From a checkpoint of a small transformer trained on Wikipedia.
Architecture: learned positions, no biases in attention or MLP.
Training: a variant of Muon for these matrices, 3705 steps.
Each number is 50 + 10 x the weight over its row's rms, rounded and kept within 0 to 99. Layers, rows and columns count from 0. The size before them is the row's rms in percent of the matrix's.

# layer 5 MLP down, 96x384, rms 0.147, rows 0-25, columns 256-383
102:52 50 43 63 62 49 30 60 52 60 62 49 42 45 55 50 53 52 53 62 61 55 48 33 60 64 30 61 57 55 53 47 44 35 55 46 34 54 47 33 54 43 53 44 50 59 68 45 61 43 36 42 40 70 55 56 34 38 57 42 41 64 37 59 56 57 45 33 37 53 58 63 40 57 54 36 31 46 59 60 54 61 37 46 63 35 33 53 52 40 40 57 47 57 41 34 38 47 34 55 42 40 47 57 42 49 71 47 48 33 46 72 67 55 70 46 51 45 60 44 33 32 52 48 41 71 39 47
113:60 48 39 42 48 50 64 41 53 51 60 47 62 49 43 40 56 45 53 44 66 40 49 55 44 61 51 45 37 58 60 53 52 59 57 58 62 41 27 38 42 41 44 49 53 53 32 54 57 57 67 57 61 52 43 48 51 58 56 49 50 33 40 47 60 59 01 21 57 47 52 43 23 79 54 32 60 42 54 34 54 60 57 48 53 45 59 57 51 49 31 59 50 52 56 56 45 49 55 48 59 49 57 69 64 49 55 52 53 50 49 74 40 48 42 50 52 45 47 75 48 68 57 38 46 59 37 43
098:60 67 54 42 54 37 49 51 36 55 42 48 59 53 40 57 54 52 47 43 43 56 59 46 47 52 50 53 73 28 44 53 45 55 65 45 37 49 57 43 64 75 56 58 63 55 62 42 30 68 67 44 59 25 57 61 35 55 54 51 54 44 42 49 66 67 49 59 35 45 51 47 58 49 56 60 54 33 49 29 32 32 56 55 38 45 51 47 54 37 42 60 38 66 51 53 72 55 49 54 49 35 34 42 30 55 46 50 31 62 54 67 55 53 56 45 50 30 44 44 56 51 51 52 43 62 62 50
097:14 44 44 55 51 44 57 76 44 46 38 50 61 50 51 51 45 35 58 46 47 54 62 52 48 53 38 49 50 50 46 49 63 49 56 58 51 51 62 69 43 55 56 61 55 49 51 49 41 72 59 53 42 45 25 46 61 56 51 44 48 45 44 61 34 31 57 38 51 53 55 46 52 44 47 33 46 62 49 57 57 56 46 44 62 59 61 55 44 55 60 53 41 40 52 78 52 43 36 56 48 51 32 50 39 56 51 56 50 27 65 40 58 63 44 49 55 47 45 38 48 43 45 46 42 65 76 63
102:56 48 31 53 53 42 36 26 64 47 45 52 46 49 25 58 56 53 56 38 60 47 53 49 67 49 47 47 60 50 43 56 47 51 47 75 48 58 45 48 48 61 61 35 54 56 53 55 40 58 50 55 32 52 71 46 44 77 55 42 63 47 63 32 41 52 55 61 41 52 51 37 61 46 58 45 60 43 45 45 47 49 63 29 52 69 56 55 50 63 49 41 46 46 42 58 51 29 57 50 37 53 52 31 25 48 68 37 60 55 40 55 60 47 37 55 48 45 65 52 37 63 39 65 67 67 40 51
098:59 70 55 60 56 65 48 45 50 80 58 50 40 49 43 47 36 53 41 44 42 42 61 30 48 41 48 53 47 59 16 30 57 56 48 48 54 48 57 68 51 46 53 49 38 33 48 58 57 55 53 70 52 41 47 58 51 51 54 57 48 46 49 64 72 51 60 72 58 58 45 35 40 65 17 54 42 43 53 45 51 30 59 44 51 54 56 55 60 49 44 42 56 45 65 59 50 39 59 48 34 44 21 39 58 43 42 55 60 35 51 42 42 63 57 56 34 58 43 66 48 56 58 56 43 61 45 46
103:40 54 62 54 41 47 50 67 49 49 37 56 47 41 51 55 46 47 43 55 53 44 42 67 49 52 27 47 58 73 30 55 62 59 40 54 48 49 40 51 61 50 45 50 38 59 52 60 75 55 30 45 68 51 57 61 64 48 30 29 41 49 37 43 55 57 44 39 51 62 46 44 38 45 58 71 56 67 36 79 57 47 38 69 46 39 46 39 54 83 61 61 57 47 37 48 45 31 51 73 54 61 54 42 44 34 36 53 45 50 74 29 64 58 48 47 27 43 62 55 54 42 44 48 53 59 49 60
099:46 64 49 43 48 33 42 51 62 44 58 48 51 44 52 51 42 36 52 72 64 71 47 43 48 47 48 49 45 54 45 57 41 26 49 55 46 49 66 55 45 55 47 57 58 41 43 48 45 53 52 45 43 54 54 60 32 26 40 39 56 61 54 40 45 43 88 63 59 42 46 44 58 39 63 67 39 58 43 31 47 44 57 58 58 49 50 65 25 42 64 49 49 55 44 39 37 53 62 54 40 47 41 56 38 44 72 57 63 42 46 57 41 56 40 42 57 62 40 52 39 35 43 54 59 77 62 59
099:47 38 48 48 41 60 60 36 61 39 40 34 52 52 50 49 49 60 39 38 47 61 43 65 45 40 44 44 76 57 48 45 66 58 48 59 57 43 52 67 35 23 49 42 44 47 63 59 44 29 56 35 41 57 29 36 56 62 49 47 47 56 50 48 46 52 48 50 35 61 55 48 44 39 67 46 53 62 45 82 39 28 56 42 41 54 50 56 44 50 69 38 71 52 52 49 61 54 52 42 58 57 67 52 68 52 69 45 33 50 51 38 55 34 39 49 20 46 49 54 58 57 42 45 60 47 34 66
100:38 68 59 48 53 66 49 52 32 53 66 46 49 60 50 54 38 51 54 44 60 46 41 57 46 46 74 39 45 54 47 51 57 45 45 61 59 54 63 47 39 38 41 34 46 55 74 41 39 53 48 47 47 38 51 35 39 54 45 45 48 32 37 55 48 43 59 67 50 44 45 62 47 43 48 38 51 47 51 48 58 45 60 41 49 53 57 51 53 51 46 26 21 45 47 79 53 40 48 56 26 56 47 34 52 60 87 52 53 45 47 28 56 61 37 44 66 40 71 39 60 49 51 31 47 55 48 54
111:50 51 53 52 50 58 43 83 64 56 48 42 43 52 49 60 46 38 60 64 33 49 50 53 50 47 47 51 60 29 23 39 52 51 49 58 42 58 60 35 53 53 52 49 60 52 53 38 58 39 51 40 54 38 42 40 35 59 50 47 38 56 52 42 58 40 77 57 38 54 49 59 69 51 61 38 46 59 62 71 49 36 49 40 54 59 42 60 56 41 42 74 43 50 56 39 61 69 37 39 47 40 44 62 27 48 30 59 40 49 49 23 51 41 39 54 60 50 37 56 43 63 44 60 38 59 44 41
095:41 48 49 46 40 44 68 40 58 51 42 40 51 61 41 56 49 58 46 33 49 34 48 36 44 45 65 52 34 52 55 64 40 47 52 63 39 53 45 41 47 44 51 59 54 50 64 56 58 51 57 40 45 69 52 47 69 50 36 56 55 54 47 58 55 55 38 41 54 45 48 44 53 61 54 54 52 66 54 46 56 53 56 51 39 49 60 51 70 39 51 64 46 63 50 52 49 58 48 56 73 60 55 66 27 45 30 63 59 39 69 25 50 33 57 50 52 51 60 41 48 33 42 52 38 53 54 66
103:42 36 30 43 49 60 54 62 48 46 63 51 54 46 40 44 53 32 38 51 52 40 59 67 55 45 38 49 56 53 56 40 60 41 54 55 54 49 49 42 35 53 43 45 53 47 58 73 38 48 55 36 42 63 63 63 70 35 47 55 48 55 66 41 48 49 30 33 40 52 46 56 35 48 16 56 47 62 49 17 62 57 67 53 45 47 55 52 48 52 39 40 68 60 61 47 43 58 50 48 32 53 51 42 40 45 26 39 29 53 50 40 40 47 63 54 40 66 54 49 36 43 55 53 64 56 46 46
095:54 56 52 47 38 53 58 33 46 59 39 41 47 48 46 43 64 63 35 42 56 58 66 58 47 54 55 47 31 70 68 51 38 51 65 69 51 19 37 58 47 45 43 55 49 52 50 47 55 50 51 44 49 45 52 38 52 60 55 52 44 64 48 59 45 43 42 40 51 52 54 42 44 49 51 36 54 36 27 74 43 52 41 39 39 44 43 36 56 30 59 33 57 43 51 60 38 56 47 53 50 45 53 77 71 55 63 56 50 59 64 61 53 47 58 53 50 38 57 52 24 38 39 29 49 33 62 52
105:46 66 47 52 48 35 47 53 55 48 44 55 52 49 57 46 36 49 34 46 58 43 54 60 46 55 48 63 57 71 52 65 44 35 56 48 64 54 48 71 53 52 50 46 51 51 59 53 40 64 50 55 38 43 56 39 47 39 61 35 49 31 43 65 48 49 78 40 54 64 48 37 37 47 57 31 42 31 49 71 39 45 49 61 57 45 36 55 36 65 48 50 56 48 49 20 36 64 43 54 48 46 28 30 43 65 53 56 59 35 45 55 44 68 36 57 41 54 55 79 27 56 56 35 85 63 59 39
098:51 43 46 32 52 42 46 31 55 51 43 25 44 54 50 60 37 41 37 47 39 47 47 45 44 51 39 48 59 32 59 45 38 35 52 54 49 58 66 50 40 47 51 54 53 36 38 46 74 43 57 42 38 41 57 61 52 64 45 47 61 56 50 38 50 54 43 68 44 41 58 41 52 49 44 34 55 47 55 59 42 44 55 54 48 55 46 31 27 56 44 52 37 52 54 42 55 31 45 57 61 44 45 57 46 57 41 49 71 44 30 46 47 48 45 47 49 39 45 46 41 45 54 49 54 24 42 47
105:34 33 47 50 65 41 55 73 43 52 58 50 58 49 57 53 38 53 62 66 42 50 45 45 43 59 51 57 61 28 62 53 27 40 55 47 49 38 50 43 50 38 55 62 54 63 39 48 38 51 45 62 58 61 51 66 54 56 50 49 57 46 46 57 52 44 53 36 49 49 56 64 59 39 52 56 61 49 48 26 54 57 36 62 58 62 47 59 32 50 55 50 34 62 48 43 57 47 51 53 51 46 57 47 52 46 56 57 42 39 56 48 45 66 62 49 52 66 48 32 60 38 44 62 67 41 36 24
093:57 48 59 47 51 49 55 30 52 33 24 52 55 47 43 66 35 45 50 67 68 52 72 38 41 50 67 46 53 53 66 36 37 55 38 59 48 50 56 53 62 39 52 53 34 67 44 41 48 48 46 41 39 45 50 69 43 35 59 47 46 43 54 39 57 41 66 63 24 69 44 59 44 50 41 49 41 50 41 56 61 67 43 37 40 45 40 42 48 49 31 50 62 45 47 58 47 65 53 64 60 55 51 62 32 40 43 59 47 26 50 46 59 50 59 40 35 48 37 41 48 37 55 45 49 60 42 53
106:58 61 51 64 46 28 40 60 65 33 60 46 41 51 38 52 37 60 14 39 56 52 44 48 64 57 60 57 57 36 58 59 59 41 50 39 45 55 58 55 54 74 52 47 51 52 64 55 40 42 40 37 27 53 58 42 31 63 53 66 49 43 55 52 40 53 58 46 43 33 51 59 71 49 54 54 50 62 49 66 52 50 47 35 47 59 58 32 48 40 58 50 29 68 51 57 50 45 38 85 53 61 53 48 81 51 48 57 63 66 27 46 45 35 57 51 62 51 60 34 50 48 47 54 55 48 42 51
094:53 51 59 51 61 55 67 61 64 54 57 37 51 46 59 44 49 67 52 59 31 58 55 56 54 44 56 58 30 49 44 41 46 46 52 62 38 50 53 38 39 66 44 56 38 53 33 59 48 49 43 41 48 54 39 55 76 71 40 60 55 52 47 58 43 30 68 59 49 42 50 46 40 41 62 43 44 51 46 79 60 51 61 55 41 61 40 58 54 51 48 73 55 59 65 62 45 44 59 52 42 56 48 69 78 43 46 67 43 52 44 49 40 47 41 46 54 47 58 42 49 67 48 60 44 11 62 59
099:48 62 50 54 36 46 49 73 48 56 48 58 43 54 47 53 47 44 60 64 62 53 53 49 46 41 51 46 42 40 51 40 62 49 40 49 48 37 56 56 61 35 49 43 70 46 59 37 62 55 38 45 48 53 41 49 41 53 58 42 47 58 44 43 54 47 61 41 40 44 53 33 58 56 35 59 57 39 48 61 48 49 55 50 75 47 49 45 61 49 47 57 31 45 38 29 53 48 68 50 47 65 67 70 35 59 38 44 66 52 46 44 64 38 58 50 77 64 63 55 66 53 35 46 55 46 49 71
107:41 39 48 64 51 52 56 39 57 54 57 68 33 53 44 35 58 72 54 47 46 49 37 49 42 39 49 49 32 57 60 30 57 68 54 68 47 51 27 73 47 61 49 50 46 44 46 76 53 42 48 60 38 45 40 50 72 70 62 49 58 42 38 58 50 54 24 52 36 48 49 27 48 59 28 55 64 46 55 77 45 39 49 55 43 49 52 45 56 44 42 56 31 57 52 48 50 54 57 61 58 47 66 60 61 55 23 40 51 41 52 63 40 69 53 43 48 42 46 45 47 37 52 60 55 33 40 57
097:41 53 36 56 42 56 63 65 38 61 68 53 53 40 52 56 71 76 67 58 31 42 48 54 58 50 56 51 44 58 41 46 48 68 47 63 51 46 57 35 55 46 46 44 52 61 34 52 77 38 47 55 57 40 55 52 46 63 34 49 44 69 54 44 48 44 35 64 43 56 48 47 48 38 52 46 70 56 48 39 38 65 61 59 32 52 71 50 57 64 60 49 63 58 40 31 44 49 52 61 50 47 83 44 60 75 37 54 50 22 37 61 51 61 56 34 66 54 66 39 67 44 43 48 53 52 65 36
095:40 39 50 71 56 44 50 40 47 41 72 52 38 43 48 68 60 47 63 60 56 56 39 38 52 51 52 46 37 40 59 41 63 47 45 55 60 50 44 36 35 47 50 57 65 58 44 59 46 39 52 45 44 43 52 51 63 59 48 45 52 52 50 47 49 35 12 59 36 67 52 55 38 55 35 75 54 50 55 28 61 63 54 53 39 53 49 31 48 60 45 38 61 56 51 62 57 66 60 56 41 49 68 51 22 59 39 59 62 58 54 57 55 44 56 55 56 66 42 44 45 47 45 69 49 50 61 46
094:57 53 50 53 55 37 43 49 61 47 44 45 55 35 48 53 52 47 26 51 48 48 36 64 59 44 54 47 41 39 75 46 66 47 43 52 55 40 57 51 45 66 48 45 42 54 56 42 57 42 64 41 49 69 54 51 49 31 44 51 49 59 57 47 49 43 54 66 79 25 41 49 45 70 47 59 53 54 43 51 52 43 42 53 47 32 55 38 55 76 54 59 54 34 45 37 68 52 51 52 44 57 30 60 52 51 23 49 56 40 54 67 28 48 52 51 64 46 42 44 66 63 50 53 59 61 51 67
111:41 64 36 55 52 38 41 64 59 50 60 52 48 57 53 37 35 59 51 72 35 60 33 45 52 47 63 54 42 41 46 43 58 21 50 49 37 49 68 47 73 50 53 51 46 39 54 49 45 63 43 58 45 35 34 21 47 39 52 58 53 47 42 49 43 49 58 54 77 43 52 60 68 49 59 57 54 52 56 28 44 24 36 51 66 44 43 37 64 51 53 38 42 51 44 50 47 51 64 38 29 42 56 44 48 57 31 72 50 36 63 42 43 54 56 58 58 51 34 76 41 59 49 54 50 56 57 42